config = dict(
    positions='rope',
    rope_fraction=0.25,
    lr=0.00135,
)
Each number is 128 + 24 x the weight over its row's rms, rounded and kept within 0 to 255. Layers, rows and columns count from 0. Numbers have three digits each. The size before them is the row's rms in percent of the matrix's.

# layer 4 MLP down (transposed), 1024x256, rms 0.13, rows 276-330, columns 0-127
092:140094131158160158102147089122138120158124107094109122133162172131141100116096171157146127128125142107113122087144057115106139139103122099140110090102095072152137110129084118091151129117127094130167160120112106114123169127158141081141084140123140151122109102110145098102129139147139126134142144134154119149105174147114137096173155118169144123125135095092163161142151149132111087110127
095:151109131138133127152110140131159100147120120096154091134106140158121134153162101119144154097137162128146140127118158173121135120105158159154121130118133134151121142131130104132066130137107146183075115094145129086125082126141150136103119107123139129151116094141102109152123115133127149150090086101093102110134155121156153129113106117154148080122091162135168135118105081101129138111126
092:154133089123135154102054112113122167126082123094108096106123142134100086140123092114166078132107101146116159163126157163184179105134151124122131118147148133137116121128112126160136135120137143150183112123161111131135183146107111095156117129154119137174120129116129126134100126120126101140163067152128189100129141158141135127135131102139130124165143106152121145142122154088170147106171
100:123135109161140158155102147118139132095139120127142150114116107119123134113114155119109152090158080118123165140148122135111105128102101164122137163106149134070118094144106165111122157161113124102155111140067093102098137146095146127107170109122139130151109149139143134190125054115141108122153128151115147112084124100084142136153161110127155127071105119117096106113127143117163146166138
096:127117144129084116101090118091150113152148119167114091137115096127142136116109138137129134102208141122140135134171159114124158132125127150148173111121130136140133113120107112117132120144149135134125142146108144073154114089118125120080126161165148167123142100135125145097119221085143131119132146142093172147150144104110113149136135114070140106116121137181119108131123127133098151111119
106:156086123119135147136079142117144136130135138090071123144139129147106093178113152134127142112109128100142143086117115136162139160136123124087067113101147130144142160157143103152064149141158142169112150128141152156117105145158129099142109102129145170115138098162145117099149145161156125103111152170154134091117091135167130084133077107135090125155131152153130130114108146119146136125107
100:121130087097158164079105069176133098123132144161094163123110120142137169082096149117095176112167135136094158162121143114104120123094148153129152102143120144118130117130152145131159165120126078142159153103120128123166153145077154126150090118104117121089152143139100180109168158110138124107101125127106115115159147125145144113160153121136174157134159135130115165125119141109132116114116
110:130126052113142128083147081133165114145147126113133100099140151109135087159069107096149090177148127134157146146126125122124145120112089127145113119121160152086141127099160138131129116149149130122107131113078114158155101158163121145107113156143100100139126153117125151100145050152150110114109111128158143112132159120175130145153136134137134137174099126165171151140157127138165122164106
100:139125122126155137116143152114164100107117102081103112125113099129132138161164115137143138126113121173134134084119120100130124130113126148103137148123124160116117111121185094161137120155153156155135173156132107178089109104099136121128116122111193139104104157119134130122114088163140169135092113111135125111100147158111138122161103116105081110151114166141131162125111143143135115107116
096:159135145162147142147191086124117131114135143115150105133127104140153152120137140133114087105113120122145114133142114117162112168124109118093155107170148123101160105112112151109141145123097120101124139132164161125148153160139110123091096173144128134121094106141153147099117101138209128091139088113150106108142087139082149125144115082208145089159167107102117121110106153102141119133115
098:123109108096152158090151157082130151151127079063146137105120106156126102124161129137130158130165157166150145063106149124091125128122109126125129159133070138127169119159141127136151193139176125124096139150105125131141103089148159082138100131149111120099118106126119091117117099167098090149133129100132115110100136136143126094106135153138113129127079127142119111152110122080115157153101
094:133150147119130166101118106115166150149116083147140092130089142120136155131153135144133122145113119146136105125103133135125100098106088150152135162131118086112118155130119108093145171176146148150143182148131141099104112103132147073126132117159158109097165168152115137121143093156143116126158109107139101118171154119144116132083166080140119157127160146129106142135127112143168135103155
094:130161141148153089146147181146134159151107117094132170129153117092098118147127160109139144157172128122130097123157141118101158153191149136079110128140162147119143178126109097131131125106141110097115177117139142117135118145152154135104123104164147168109141094130142143119111109154132145128124151124174116098165090139155110176140129079113117140127120154122149074108115141093177147108153
096:117140101145131135103139140153100156108130143146133160133121129141124071117147099148174156104129110097097142137098161128123121103162131105135138088148113099151149130134103141103130095103163111132167172135084140105128156126119098125099152144113141146129139126067110147141123135117152091156173141129110120153115113148104154103170116094092110113105140112169175120125170086169130107107119
111:107116104142136133085137131107077078130135152186111136075139142115147130121122122123130162115151136131092071071106154141131109169134143152143132119114170126176168116095157155106121166129105131154161162135142153102119137133185143140130136105148103125115059131185138122139124100101101141127130160134127138120104128110116117092105139150120151109102108141096143111120128161130146154147105
106:137164114156131109105123142097106107126148125085126124101127132109114176127145098163129160079125136128154111124114145133116101112078133150192139122128115157138114137121146122111130139105129116133119135083114117150170164144125123110146070071139132114170139132131129132149100171111136151129130153157133144159099095175148142157148112108133110096136172150156108151147112101182157125089137
099:136116125132170108134122130140099110134111153109137137164123100160139083120075098117138153104155147127115149142135121129144096131102121109144139098112100146096173120133118085151140093162150139149171140160156155098127150116137105163119125159105101142121113078076186115155126213119116144112128161149116136114119140123059142116120096155118137144130143094131129087122138194117150139163130
095:107150117164144101114160121101139132131109126163179141096172126150113106135096161124148137106107107126159145135119131128124090104112095152132101158120133138120149125127116154127136144158101155108134120125103158121150150102104121100126137144126150087146118100120122129114120091083124063161133129100155111106181125197176108102157128123134103202083045095144160118113139128098126139124104
099:124155136126163094139125130126134143100134146131137134151148139129150116136143141147108136113114145135140168121131130155159143110129117182156101141128105110162144107111120118147132123106144139138143120117107134130075121101118113109124118129100103128129166111096160148111121255134137112117111133145138148111139102112099161105112123121135147135132155119078108130082114143149097115117126
104:132120111152119109129167147116117159107141119097124134099111139141125153061134147130078122151125112081100120113166141165124126145093139148168149155182124139097128120110140126154113136109122155126102097137167103098094132136150096150136142160108121144141130132092125148115150138096168111123080131166083118151101153097103144141140114139137136128102105157156148137117120105182147162086117
086:117120091147132149119144135120132152142122087129126106148162148135078107136136108122131127119093135123131156143145101100155102119115124160156133102106131111128157170094136118144117131123111112103157155166063087135162100109138120119120134117131097114145169144119091120089118157164185097091169082148177094132150148129175094147159149128135135116146126155133119078097085123120149133144124
096:155136136117116099102133122139112132111132092129122147118155132140114136099161106099124115145110122131097092148095093112103146146159109116145112109153117147100130182132141114134157130118141147137152131122098127096164108115115130164124137131121102118106138129159104121099150255125113157137110136123154142129129121136119138128101127150113131121086133153106143125122082119137133139151149
105:155155138068088147153108150090164122130100131124142112136046120124165171127130139136120138116148106131126148130135169110170147138108117180151162127116075140099097080123130148142134118105131129161110144143141119134126105111106132120113124126160141128132126106164161091169116125096127157140156113119109140158108143136115130176093114160092113101081125147110151134086129136126153145116110
100:130097160139105125095137129140109125127151128151102112119129105131153136107144070142145142103136146110216165159104120126148123121143083137104116158148111141137112131144162103131145116129158145127110123126153144141169131166111098102147107152133171124154174115121164153111137058102123084077121095142142121141134109093143112153166141127113092115130117147111157106140092138167159113106141
102:159157140140150136111120071118173155129115134153122132126134092134116111102131144106122144132136182106128157101106137121122120131124126120092122138100139109129099164095107119133130137082088170149074153135156128102137136108104165109080121148144099182084137117102095120115129059125111149138123132109087112129148125122175142079128169182170150123143088095158146101136092142111099119153095
107:120153123142139121135091098136106139126074117120125153151114176097157121128149122134141103124164144148111125112106112152100135137125151105174118134139125119131092122160112123138172138110133134139156133131136119138167153144148182106114156111148109105121100168153096107127154176180114149107115130102107132148107151158111146144107113147119097126089116111135132137082148125121148094119156
089:151113156146097148112091144109178111114165161148130079161173132153114086193159129124114132130148136109119119153152120094100138102093095174089116098127134157154118160154097116137119121180157105150161186136145120127130130110134134102175131146099113151216125132157120163121124082144169120115144123167139151076142115136099132133107120146132118112102145142139119099139101098137158122124129
097:119174122087159138077147174146128104145154093172112087119119114114099132147145153081122125124147129139129152125125153145109116112086110170063167123158180142122164139146111176140154160118099056132116140170140102127147131117103101091130126130141134104123127169136163160137130067148100114121100118150131122161147154156084116136125130131108126141135151119109104108095120129119137095100113
095:124113139145155102141094143159112084116130099106119106135099133126120143098170142113176177115109158171093123151082133166119161161130139125163094104097118111135155111169116133131137124115097128141128123158144088117093124130090104112066145116120108134160144120161135130152112141106097132145099119130105104131157086117095135098119148111132095144132126149154116127125127114107146144116188
100:147119138108146105141135118068113116163143158110138095091137096103131115147092126132128146087097151112106139119140140128121141148118120150110127163129188110126077116123107115087159127086126092169138168109129119139120156149122172141154110113134119169115083131136122109089148149109099131110126099155137133128125148161140084138105136121129133138144083105100114165165127087144151150134090
114:145117166140168197116119135150155117150111139126133133148145110137161128127104126178144131084165158128150180124103147127114087133156093139115086083116141144201124139145112139101127143102153137157130158166135151109129104117171112108148162133093107120134178145103118146130090145112129136058140121116128121106156144141121120124130112172129146090153137122109146116134153085118097139167134
101:163122127119142152149118122124080123155166173146095142134082112093091128119160152167172111137138085123118160141118098121134149143134123175125125110105130117160095169145083146154123095156132148118086099104150101104108103084141097144122095130141107143166130138122118124134119116114129135112139145141163141099107155146133124065129132140122114119109109106133072131117159162110180153115131
084:134152128121108131135116135143126099143129141144166151110125174099122100120101178085119099133154175135144097139128097133138122148147189081137148098104114144108153140113125128141108118153146109149129116149105111129088151100153077064117136164163101128153136051135138159138107165118126115129110157112096097138110112155116146116138128147116148122165088099140109168071121114101150112101156
103:141142152131144152175125114120110111141129135117133078106115152110146129133121129133134126127095172178095135096141166108144149131118144126142106123141121097119130107101112137122126103104149169136185150148138172124155117096125115125104121164099183166139110041144120107144069088146117164082176105167093129121104107102159087072114142113120123115146119169143096149162146105112147164151116
099:119129112078115145101149109100147122158094149131103159193128169154137163127188120134133146133108189159136109127177141117109133104149154160111126120116121170138102127104118070124144123109120115083152120172127119142114097120124104135157141162115144097103196150142147096156147130132150107092077123101121128124147150124133133124076131102118141103149140161152106188164105113137128097137129
098:135129128120123121111152112090105143158154148142125152135177112124065112141141127137127149115114113137125152155078149149169100099109128140067168124130118124139134120122097124115170161095119119177104127095133149136124177152138165131127139167132142131151122069122111098138125104124129106140096153159135115056138133143164118125109179121131113126101103141132128123184130157132157151137141
093:105173109149092140119108111102127132122137184140099140138135157153143126087107150120114128143179124128110161139111134117094135118157154150107120113149119127104167125113150127139165120092125145140122124120125081103118157137097123121151115159153133129152151154118141130139148236119137138086100108090117150142148108092126159145114146132160137138092150141112148132068090145166146114103144
120:124130108164099110182151132148141162133118117153154137117137118133104108154170142149140096096153133112147148169130160135148127121152138088158154131104132175113110153143086138131160089097091112136158151093147130078141099102140097110063132134128116135123124097155113130114142055141142143141188114117139131124137121131118128077131143128143119127139103120125113108071145113128132111128136
108:158097089150115142143115155108142122146121140147137143167138145128123128122157132132096101178152093099126137118137139103135089113143125088134146134100110082170135149125159139110119128097097134139148134108133128125164131145098173124103194115151107115144124160123119149093123074108143152121112165131117102134140116136145112100124119118121099119144104134144088089128113168129120123139131
110:144145148120094070128143102179111101130108128155184137124139099120132159167205100155141111134117133142113122161100124122149129159130144097173120145150135153174127134144093111128115103151122063138136117141176141154114136130134137115095150110126141157148120100109139139164104118127080135163126117137124111103137134121113114096138073109129085106161127141095123134148167141121116160148158
103:111105113109100129130187081136122114154098144138151111127133170166128151085170119184154148105107179160114124076162131121077114118134156142116163098117115112133158113081120159132097133091132135088088135126130119117131137123125152111146105163124103120119141118128062111100143073131157130136112149174115112109110121146096172103118134138159170151121094146135111130122146093123080120107161
099:152100119140138173152168122104129134125108118122123129124058091140111101135112134099131159129112108160074130098129129070164074148176127084113099139101136102109095089128114135105104090123127122094155143152144129169117071131131150147105108114162097110079110154154123132151121066124174138136113157147154117167140132105164139125161120104124140157143113101126132166105135173133089124126152
107:167092146064118149134141094114147074169141103104136105157130083118134117164095120173131127153157105097112165102130134097094129132151118112152118112108152117150121137122144104146112154131099120092133186140167100094139165126114113116145102143110106113111102141166118146113126135147140122149116134164141154122114090144114125153135130153126184097161122117115128085187140129132154117135134
093:117141123165121124150190099077189146089086159135133126111165127126157133127094084149131143136125134147188144115109132127146141130149140099148109145140058087150125113117108122168144135108134127092120146104124157115147085146108136138124142092139156144099121175163138122115111159115116123127127127109165123112098087085085131133075156157132099124104107103124107139140135125117137125114137
094:154094156111166110136155185117144106180120165139099082154135127204103126145138133145142126141141139136167151122103105106123144115146141144156155161120155128100124193135095129147118075124158152089122149136139128139158124086136123126076156143112139128186171110131127107117117068131149109125132138099121140090125142142146098097171121159163109127104132123127094159133130091130100161110147
109:094109139141142092142126149106167137111118121110113116101099079125162085106176134130138160148088148118122117115145159192167125128121132144126142135141126153194148122145092112099136156127132092130096136119151131147119132120129123122113107101099103111142094136116118140120150148149128130135090143147125120119120114123114126104120107118119133137122165127124133167125131125133157134158186
081:138151143110100097149162186155160105122100117125150076147181112119116093127134104110120188140185140116130144123116147129131105140147079144145156129117148106120104109160111182126147126127120153113163146095125136093090089115124147116124141128101139139171162130120109117111126116147116133160160091110102119092166108162125128131092143155140122133091159141150147154124142087114120166073137
096:138104132149148136163126138116149141164141138133116072203103088161156106138174109100127159158119119157142152113166122135138132130097116110110141081122106114084148176132115129127138168161144134136149140129157125144120141119125155132101119151156144141166106156118132087116118059153143113088169142161106102087142136131167102137138094096134131112115103137127055118091140133154170139112145
084:160077124182148142156130138111142150156115099074137064113132117129101093206129119145095146129124145129127146134104098163110129134093101189086129132116139119119137178148128166159105133123173142126164110166071129128144162111091166126117153102124129120120167129098111120108114108155164104121145139139123159137147097125143132119152156116122104120133087106129093116120125136121149135152088
086:136138126108124139114103148149125140134149121107134118117137132161114116127078130110137144140110140128099116095109136133125147108132094147122127122136155158106153137109121165156126094147110148128118113133082160109114130125124123123118113119125124123141128114105126136133155255124134098165112110129137129160125163133120136150146134084155171134131139128116127091108133126117114118116129
096:150164121142147102145127212104115131112124156133135083159093105083121139144152132141115178077138133094159140158169109114159114134136117138133127089132146180119140096150129157123104134116123103098151126123116103148096140102148114174154112116127128142154162146155131123150124057164149159145160148106091113135172156107118131115183092104149144107139158117134121118105095085149145136126095
097:126119134122126142113082118153121169149152076154083142129114121175135160140090118144081183171135139136049117139144125119126117123084145127148096175119134109159125159069160114113116137140166128139152143114129109083065121093100134127132155138140131164156110087118125128171128114124134135149094176152113124166117118148092128072108132145130126105095105153146124133115122099179148113143133
104:169128100113122084112120130112125131158105107104142160170112171146178144148108129156108125087132100157139146138125151147147087150101088130130139148155123126154074114132117107137158120124124128103109131157117124138085130118137077103144107139144161134157111168172167116110110000144120112140113099097122113144078155144135102141134160103106111160149160073135141159149120138158126148108131
096:142094107099146124135155104157127129132169141085136159114096102146135149106120149166127103108137156087133115173135087161110101161180130132140139099128118105094094118137116123123136123155152109078118162153158164157112132135116129122096121136112130135114117167117116158129124164143141113087123093143161148120127126079125107123151113156155124099111131145115084123121092104088127115132109
099:136139102125132129169070168158141087128161173146155094119101146107157103157160147094144169111152084128082164112119109108085103116131123118126143178110117099128127136159124125103119075114119111155136127140117133087121155137109133171122125106146148128099149165107130146103083143183122132124148129122162133147150137123134139120115096126150124128164107115134126130111123116109136149120129
# layer 4 MLP up, 1024x256, rms 0.128, rows 277-330, columns 0-127
093:136100145126141139125111098159119129122136117163144127105134119103107150166135163184075122168149121103095116119102128124145112129186158162108113106135132149114153143093166148131126122154092117133124112130143157144140123103136131138124117120133089082132146154104156143145095116088090102150155139124132163122113118131119145104144135132108093157128143107160094096148114113160139098142142
089:124143170131113141149163097108081100120154139176108156156098142137148121163145129080124080118155161117134098119113148129141103111149131161108136093156131136125162114133111109129135084138122154155141092117106123126142126144130089169138151115115133138153107158155121161148147124170107150117099145122103132159118129115175131167122100098110124135136109160144100110153068137117106151106143
094:090165131139127142144083107112139125131136108112145129134167141157159149128124155174099126133140167116127122102123172138122129110150136148126098100126104130153116119088141141151099130141165113139154129103170142142168106108118074155151122150125094137131137111129145131143168126132109094134105154079126118164157134114157124111102153099153120130138124096079132096089139131124120098151118
099:131140139150151105142100104171142110077107141098105127148130145150157056150143143101105152171121124125098108125100076113139096124114142129166082087128123159079105108123129133143101134149139134134129120091150143155121106139105098109163099124110113111161108156108108157102164132145114136151126154170152171113122126114147098114082123149128122130144152127130127147133135151141128133150149
103:149155126099170121111102137198163088094119143104111105072146092121159100134132163144105208133114129148097139111111117164140125122150124098136118146106125165147129102134119121109138123115120103122087125126086147088083127077133119171112159112135123116100112120123081166124138121122116093118128134102174111168148151093139078147122132149113103095147156123087137108113134103128136165158095
097:178150120116133155130164101114107117164108157086141121110122119150123127169131130132140158135110143137162125105135152130119092124174148134140112200107148172115151107120154117104102135078111191121121089117117150119112142127140114202149128119137144112135159147085147115145113084115096109149116110119111130098117126118107117150122089139140115087133136128108114102127141103128134121144128
099:142105120117133152121145125174169134131120127160150114121171095182138114150138138117138107128123138144191127136071087122128123145177122091145116081165127150131156127114134101139120145110125128106174126164126140112118124125138088105154119128117134101113147147128126153122146111161145117141109130111163135116071158115133157146142140137090128142094139125119123112097092178108137116117136
096:143177136132122125152097114154143141103136128144128129143150122114102136133117140149111156131132151120151152150141125116117132143169123129073139046166097155154155094154118151097066124100128086120118057103146094127108126170139133118132168100122129118144165149157133135162170134114127098124140104121149122155126156103115098149161080156134150089114141111119132106085136142123102142176115
095:139141142117143154130096107135095128176118123128104099150134175156107124134096154138131135142175164103158138153105173093107146123150113168111143111147113187138151131127121162109137152123148161118134113166087147149154159143172105190160132122151125142127139108145133098112137100097117130121151185068136157149121122136135179121139125111113144157122109095125123139143079098108138110145091
099:144126158142137143098167070168116101100137134151157176137121091149103095103126164135120152127124104131115119161141138175131082119160149157100115075152136077120154154110144127144158055131095161125100119130145125136085142133121090160136163129105134144154107198120128125131131108109112127132161109125134144121116119127124151112116164141113131136113154092123170135173119154148121137126104
094:155118133155167085162116170161082129118113188144104127098126133121118080113162100125116130113142091059133148133144140108125146154139164110126101101126091129088134122136109105122117105126155074123134093169124137144122119148127117118162153153073130095153148139139106107107169125151136151138117134144108154107091115103110101089120104113131126108115126133121138181142104123149078107185137
092:156137137145135144153093114147118175123167123158098120133082117106102122147140123168126111169123171117133069108084108098112138119144141122114166132117095120130144105112192118138133118144140182154146125124114082155113121143109128070143144145145167088148121108163104142081103114116119097103122144120110100127115120114158090098127135150124120124141115111169110158117138107135115150136146
101:137176160113141179096101125124151116128146136103134108134142132126103117159116124091150137152137100141186126111112154149134094128116128126127176173122146171113127161141140129147099126118131166086097127100119156115128131150138097145115134106104167128168136156111157133113140118096084195126105106133136102134152139148131140140109139119105106114131142120158125101199113112115116172159122
105:142126121142165134148120111150174152094147112080129110175131134134139132136112136150097137126127102151134107170102116127139128117126146099114110107145118152123103116105132109082165108108158188108102107123085147116148150094115104087146105189130119127136092155136093152134157110108118195114127140144079150151178133122133084118152087167157127146121167168091081111134123122138132118143136
103:131157123088133100124118127182159118131130109155127117121170086153118126111141121115138118111138122138180090154130121130152133130104132133098154092175115143146115132157094125141119148151129152135155117143150142081124142110117083130131093145095150137185132122101123141116179118131101109163088113123121132114159157112151127148148127107175123140118116126126132151137124146142102129168133
097:161145148055138089118119132126124125061150121142156103102137129098129104154124159207123136167129118081127101120133144129153159139161136125149134155142114126102107135092123143145067114096122106160130123125111133094157138107126142114125124167124144130141107178139086102131140126119158093138107089079078126161187119143168097117135125084112138141108107124116111121117133102109145127129124
097:147119124106126144127067146123140157112128111083114114143115123119148108132100090106144139149142157144169132164146140142186139169156129126126141098166117162104133134177106107122107111104138129119122131137094102103117160177175143171132163110138141123114129132153128110113128115164114211149156127135092120106141135120105113165108136125099104092134170171103122138130087106135119109183151
098:159155129090107134130125130140122108163132148146103132101118134116106160124145130061110100143166122127083067120125117159076119125093182066129125134153103121108094127143144080095101104151141135105123141131067131157105100152114125124161108142143139147160141136146110123134144118140113140127108158130140138121097128156143122113111162132125105100143112073177140146165139129105129115168148
103:120117117121109145142111096142144111181130155129115103125126145165144115135135096152112111106134142180141131154136132130130102133148138110117096123152129114075138119112155168125122149145150148103159156107135177119146069127142152154127169102129174109121132136113117158127102102095128107098155132124170160154145111112116113124138092148128108137112079088136141117113087131098132104149158
091:129143130112128131141141131166099130103132129151128129101106113131155162137113129147140143123188098104109096125166131162124112159146205110113113117128111103132133102128157115111106150143127146111115121092117130131106176124136086145150139156141116097149100092112149124115103125135115128188122166159144150102080155086099126143114126127151123157092153064123128175173164107141121142122127
099:134109123116148116092117127135109099136164178144123118141098086141101089130122102171147123114181113174172105171137133162122087122122164106129129147096128104140146118132136139123111125120126096107135143151137158116105137141144147077134106154106162118140148147133087118110137139119098127176138095060152139127144169138134113093120110116136142087169134102117105141140136125101129133142159
106:136138166178114112162110136156136080096161152120132138172144109141078116191152143115077105136120179105119113137120174158137094116149167120103094133130125121137104122113112123128130100148109174133143140127139146101104114071157135134156117122097104144139088136093119142118130112152108122082146116124144090107130146092111122135153092148151068087085118087122098088152151133128095187160142
099:114135149137157149155168126182110148112125140104145133161147098152109133084174149128119149126144106095090112108123102094111146137109154122132112113157114085153167141143136113154099149165078145114151122113089110158109111115107140160154151094149146151095137143099133132119177129147142168099112162136148106119103108095113136144087128110088137092127107146146126140099128123113085154155123
099:114127171138157145136177124120133193128151094107095093119156172170110171159130127113122097104160099135145123148115115092169108129132128102112146157125110143110128130095156126113158147162171095123128120099153172148142100105129103148174100106123116089087146170119122117125120109118102138135133082105131115113153130073134156134133089113111091119147136151113134117187136112122113127109140
102:133172144145111110168164095131162100090123188128117103153136152133114089131118172128077102164149112150141091121117114148130170103130150118142115071125100153136120144126161175148156166129119156141110135077154129124120129129134119135094141134098103116117103098102140151117168117119118113123174146102086099140135179134095107138125095102120111139104165103128146102140128098126117132113136
088:172126126087120122121121125159110133087133109110139092130115145142130088100167118170132171136080147115114144141108128142130129112105135071156147157128089104127158112123140137104134130128137106157121166114066135139157055111129141165103154152142104116098166115073080134108125130121116093110118127059111107148117157122164149115138097129105132135143116129117076129118130162086095169131161
089:139138118112070124134168079117139098170109128136145142110126112140140102126162135128146140130125118136144147128113094145149170114176152140131113133075135142126150121150166119169140156139088194148155135112135183105097128127173148171141118104137158149068149102133099123116073118123149143128168153094144144110129128087149101104105122098128144171135121124156116125128104123096138127069113
093:157117113058152146103103114153133101094147214138117131158142096132107112179135102131066118144128144131152142144132103134132098106141147105136122106119129119113135107110155107084125119170132166138136120108123171081113173133123165136126116078102151128117121159131135153151129104141130118102113126176118088130142112098123139111131127132126143112112108129139101107167136158159116139126150
095:151100157091124121143142137141155152136140088136132144129095134143175132126140076145109097138110138136142111093119117137089120104175136161083097118118117130148195146101125173080118091146104152136191147103099130119118113162150130094161095123142122142160161088135148155150160105136111087151130127080098114160129170140130122126129132134094106102129138133136098137091121137108133116124179
110:139117126109124124095124081114100120124158127140143085127142128133084133137124173128120131115124114107162125125148106158126109124154127098105110123094142122150146147118128150096122086129200086126063091152153126158137093100109143128141166143180135102109091126125118201152126117136107178096123146107161136158089161122113096095143122101141125099129129097158119124108134073098097125167136
097:117176129104138111124143114133141132124132119106147130152148152147173079114140104107166116180109129162156142157092116147131108083127131165116172144133112115080143161145178125158122135104132119139168144130087095113122134139132159103117161125069164156130137165128128142113173092119120137142104145150088130160115118127099103114124135100079162156133124095162122127103099161095097137104141
089:118083152126122150132147102141124121090145138123108112121113136180134169125151108143137161127107116148150148135107140111134169104114100180096117148140111140134144138105166120138153143118107145123157138118130141149171121107122146185145140115126142129143191180144088069113145121133138097109140134153136166181094144098144124135105177128147116104138112167127119139148153082150081125122041
103:161189146110133098136097165196141079072147147135139134105102125155134138134134157105075179119145102123104110125133129108103148155125111072122147140129135101099105121125103163138116119143129142158124120129108136145162124111083150116124130095135120139117129120156116106101141125153137116124100193095109130157139149139110075151116104168114086102156122105153128134176152170126106182147128
100:146134145136123151171134111184094130126176155093144113133123148110183103172130092141153138137126126141115114115120148111121152144129129155137150123119105132132107137158181136127171077153121126125110118123112130127114134116127169137123115094124098130146053167127104107079100131148137134146159188149110129142154150137118090138132108157127157155090098106118149148117147092122073128135093
097:141106131122149165105109139141143114139112134136169121113116151102163118103111127183069162169165155091141128168150165126154144128140141140166126117122129121114119132143152163121113140139126160093123127114118145141153140116136134167132104089127124105113139149134132127119142108123066080123159103108133140128105154101093141093120105161131130171110140118089137104107080147116119085149107
097:090124158127149146124126120141134141106159124161121139129125087110150138094166106163115155137136147117161130115128158123120103160126154090130117109137106154109109159164117128122114105157111093122162146148082126214125101125125130162142154126154137105104090108134099109107100139148145124168120155126132113119102122155135121150124118187051092124168087106142150152118129094108088154147148
107:106099160128171105113149124147122113091122180124149116128148121112127157177156138149126145151145135161135099097095121126157124139124141104177133121112118124099109093155144094133103124156129103119132113083127148105121160155120175145125137100138108129109146161128149165142129117084120134138132118149130139139132158126110126112149044124087122129103138109147139125158102089150121119156132
102:120129184140132125107146118140171121128104124106126129101140139148151098097180162097163101120143145140081146083120171147113127167160154098130128155130114146136094144147139149126095123164099124113069108116092105129153126118115142141151111122140177132092157077138138115086119100106150138083093136105115129156177133134174100113147120118104149121162084082127111162173111134100100166160146
105:144144126118140107111158139135106143109129149103148173119151158122146098194103122117169102135143108130088153138098112129124123165141147149108171133122127100101135114149138129116149105129132135137101108127104148168162115183150118149088117137136167125161089133125111102077154104127126160142125147125121085139145152173130112152089107135095168141112136102102097151155104156094126153127139
105:116087203129104129136186099102124140164138102120135114120108117132083147139142111105162096114186100113173116152112128125136129148100126109127158130121152125135153122176158138147138134116115120107130147134118118167141138110146097129131115095128164125131157154167102106098107121125116140160150107107106172104119127094160109182105144133111097116138141150148127122122107159104136139112119
101:143172115139122143141101140151126153127155145140087128133153168139096151169133146096128118170176136124162100146111086152154124105123172125107136120129100100100168116124168121180179105148105144129141149122139145145104166195158084143119129112106150097155122114131151096120130129104086150147125122131117121107111132124136126091087160132111152164078187106162139147133131121126128135111103
107:155135158083129075121132143149173115138160163116147121085121158102170140121144132092148131144142114100145125167133098127116134123126116140161179137116132163108170091129136102109105152122141100153140142103143176153144083152129119101162122135111115138093132116129137100112186099111153170155117107065131098134118130152135142088141148130123101096131122127139108123091118123135161144137131
096:100135106145142107137076127119071153149171173121177110142114145121078102138129154115097129141101099141103164134117134112111133142144120128096113117140122128102158131132208146124086133144156101151154072171148110126208124094143061116119107167099089119170147094127138114168172114095109126129107165126127155156129157117151124142147130106092167142102126147105098117152139171149123151190122
091:131183135109141106129130100129109165135104114123143152118130146096146094151140139158114138139102134156159126178124098137119135124103106160120138098146117131121162142149133141100123078130119112136153083143115157108164097180078110163163101156139131113083133104107091136156170118167140164094157112111138130162129105137150139123110108142075149079130157152121112092129089141128138106104137
098:141146107125175063112100137147137129139132165114118114083090131103120101118151153079142128106118110159121114143103115132090151156130174097147140066120127138143151111140126121167137128120164081170115109148155154135140143152161093126099176111120129118108126135155138103087162120124113149124113092174118167138136146086162150146091126110138098106122144086153102093123134136107118149138171
085:146112096092162155104164074136121128148116111162128131114102111113162147100144150104116097086136147130091126188141071124118116161131158149157115129138149127143170134106154145122132130152135081177111107180119133123126177125123065193130131142140124087108138117144085138145134114090162118104111117143110137122123129100133126105128109124129151138154108154143119080154125126123112122107147
094:170110158105110132121108114162148164128123149101152136079131156104059126132148132161102098116133107078114098146119166105080088134129149129149165169155120088138147134161139128125141130116121114140116139149103158137172116155093106101131140168117131088103162168119134184131145129158150142127122115126142119161132153112125124122147113176116096128114118133130131068113141094110086134146108
086:123136185151167128132114133184098134109103120147142174131190132117184121117142161119106154118121151125160136138104121098162145130127133064190101116102096085156173120150088088121149103168125132121160146085118112112118143139139141171087119110138136113121113122138129114121111115116104151103178108112142145104107122116103123149093116096079166119144198141112113152133118142123132113126127
091:147105136150169118166144094130131133092112133151122134167061105140134106125132151117098150120132105153150168143102116133118104142134153095142107142127086135162134143126149052093104107116138103184136141113143110117173141090131150133157123123135099132112135144150095112115108117113151155135132144129122116133116115107124121139138085180067140094105148155168139150130100115155107136122159
095:113109137132134125122110110108158153133121141098133139126165135136101145131109140132099125128158087130132089133115138124139100099148141093154121161063123103080154143139115099153095148117117167118139133138138172139123150115144150140130153104134101123088104113132138150078090110077123115129151182111118129141110120081124156082117122105078100151111142154155118169206092157123151129118144
095:108137153141139133164123084143183134113155167102154120177172126136142132118125136130101138164140116102195137091102143137134140153143132127102144129116100157110121090210147124178117127107122158096115125123114124136157109145117148109129155144120122122097128132128097143114111123131123097109138135092155118122125197111145110115157124066092137131135142093119156154135160121138147156140087
102:124148162124172123150165117163118147103148080146138124110172130146130103097135119124139181113130162135153147146122108125103125085120125126074132166136090095145148118124168133122084094170128151097161162111187154174144096148103150148117151089154118141126148130103102149144141125144158098130133121126135116119175144064127098108139117138130111102124124141109094119127115155080102107166117
096:133099157154150107089126147111111100152138149148132115117134100092157165118165112085097149153143082168130135183114164094121152162119085119158142158130152133129110118120128149143148124121072175151156107096126123118140154156138096146139109104134123127139084101156138125111142089122152129201139133076065109094120148117132083126084116128126170114143150125133151124122150128160115148119185
100:113099091126114103115152088118146179127122140109179164132113083116137118101150110143101103152143156144152116126087147149140125134145182121118142093137090123197147105116151131136124139121120118115148144130155157137169129136141101139126170143082154128131109105150132187146143122113131113160143152118141120121122120123177146142107122158122108114125129138154175115145079106111138102120132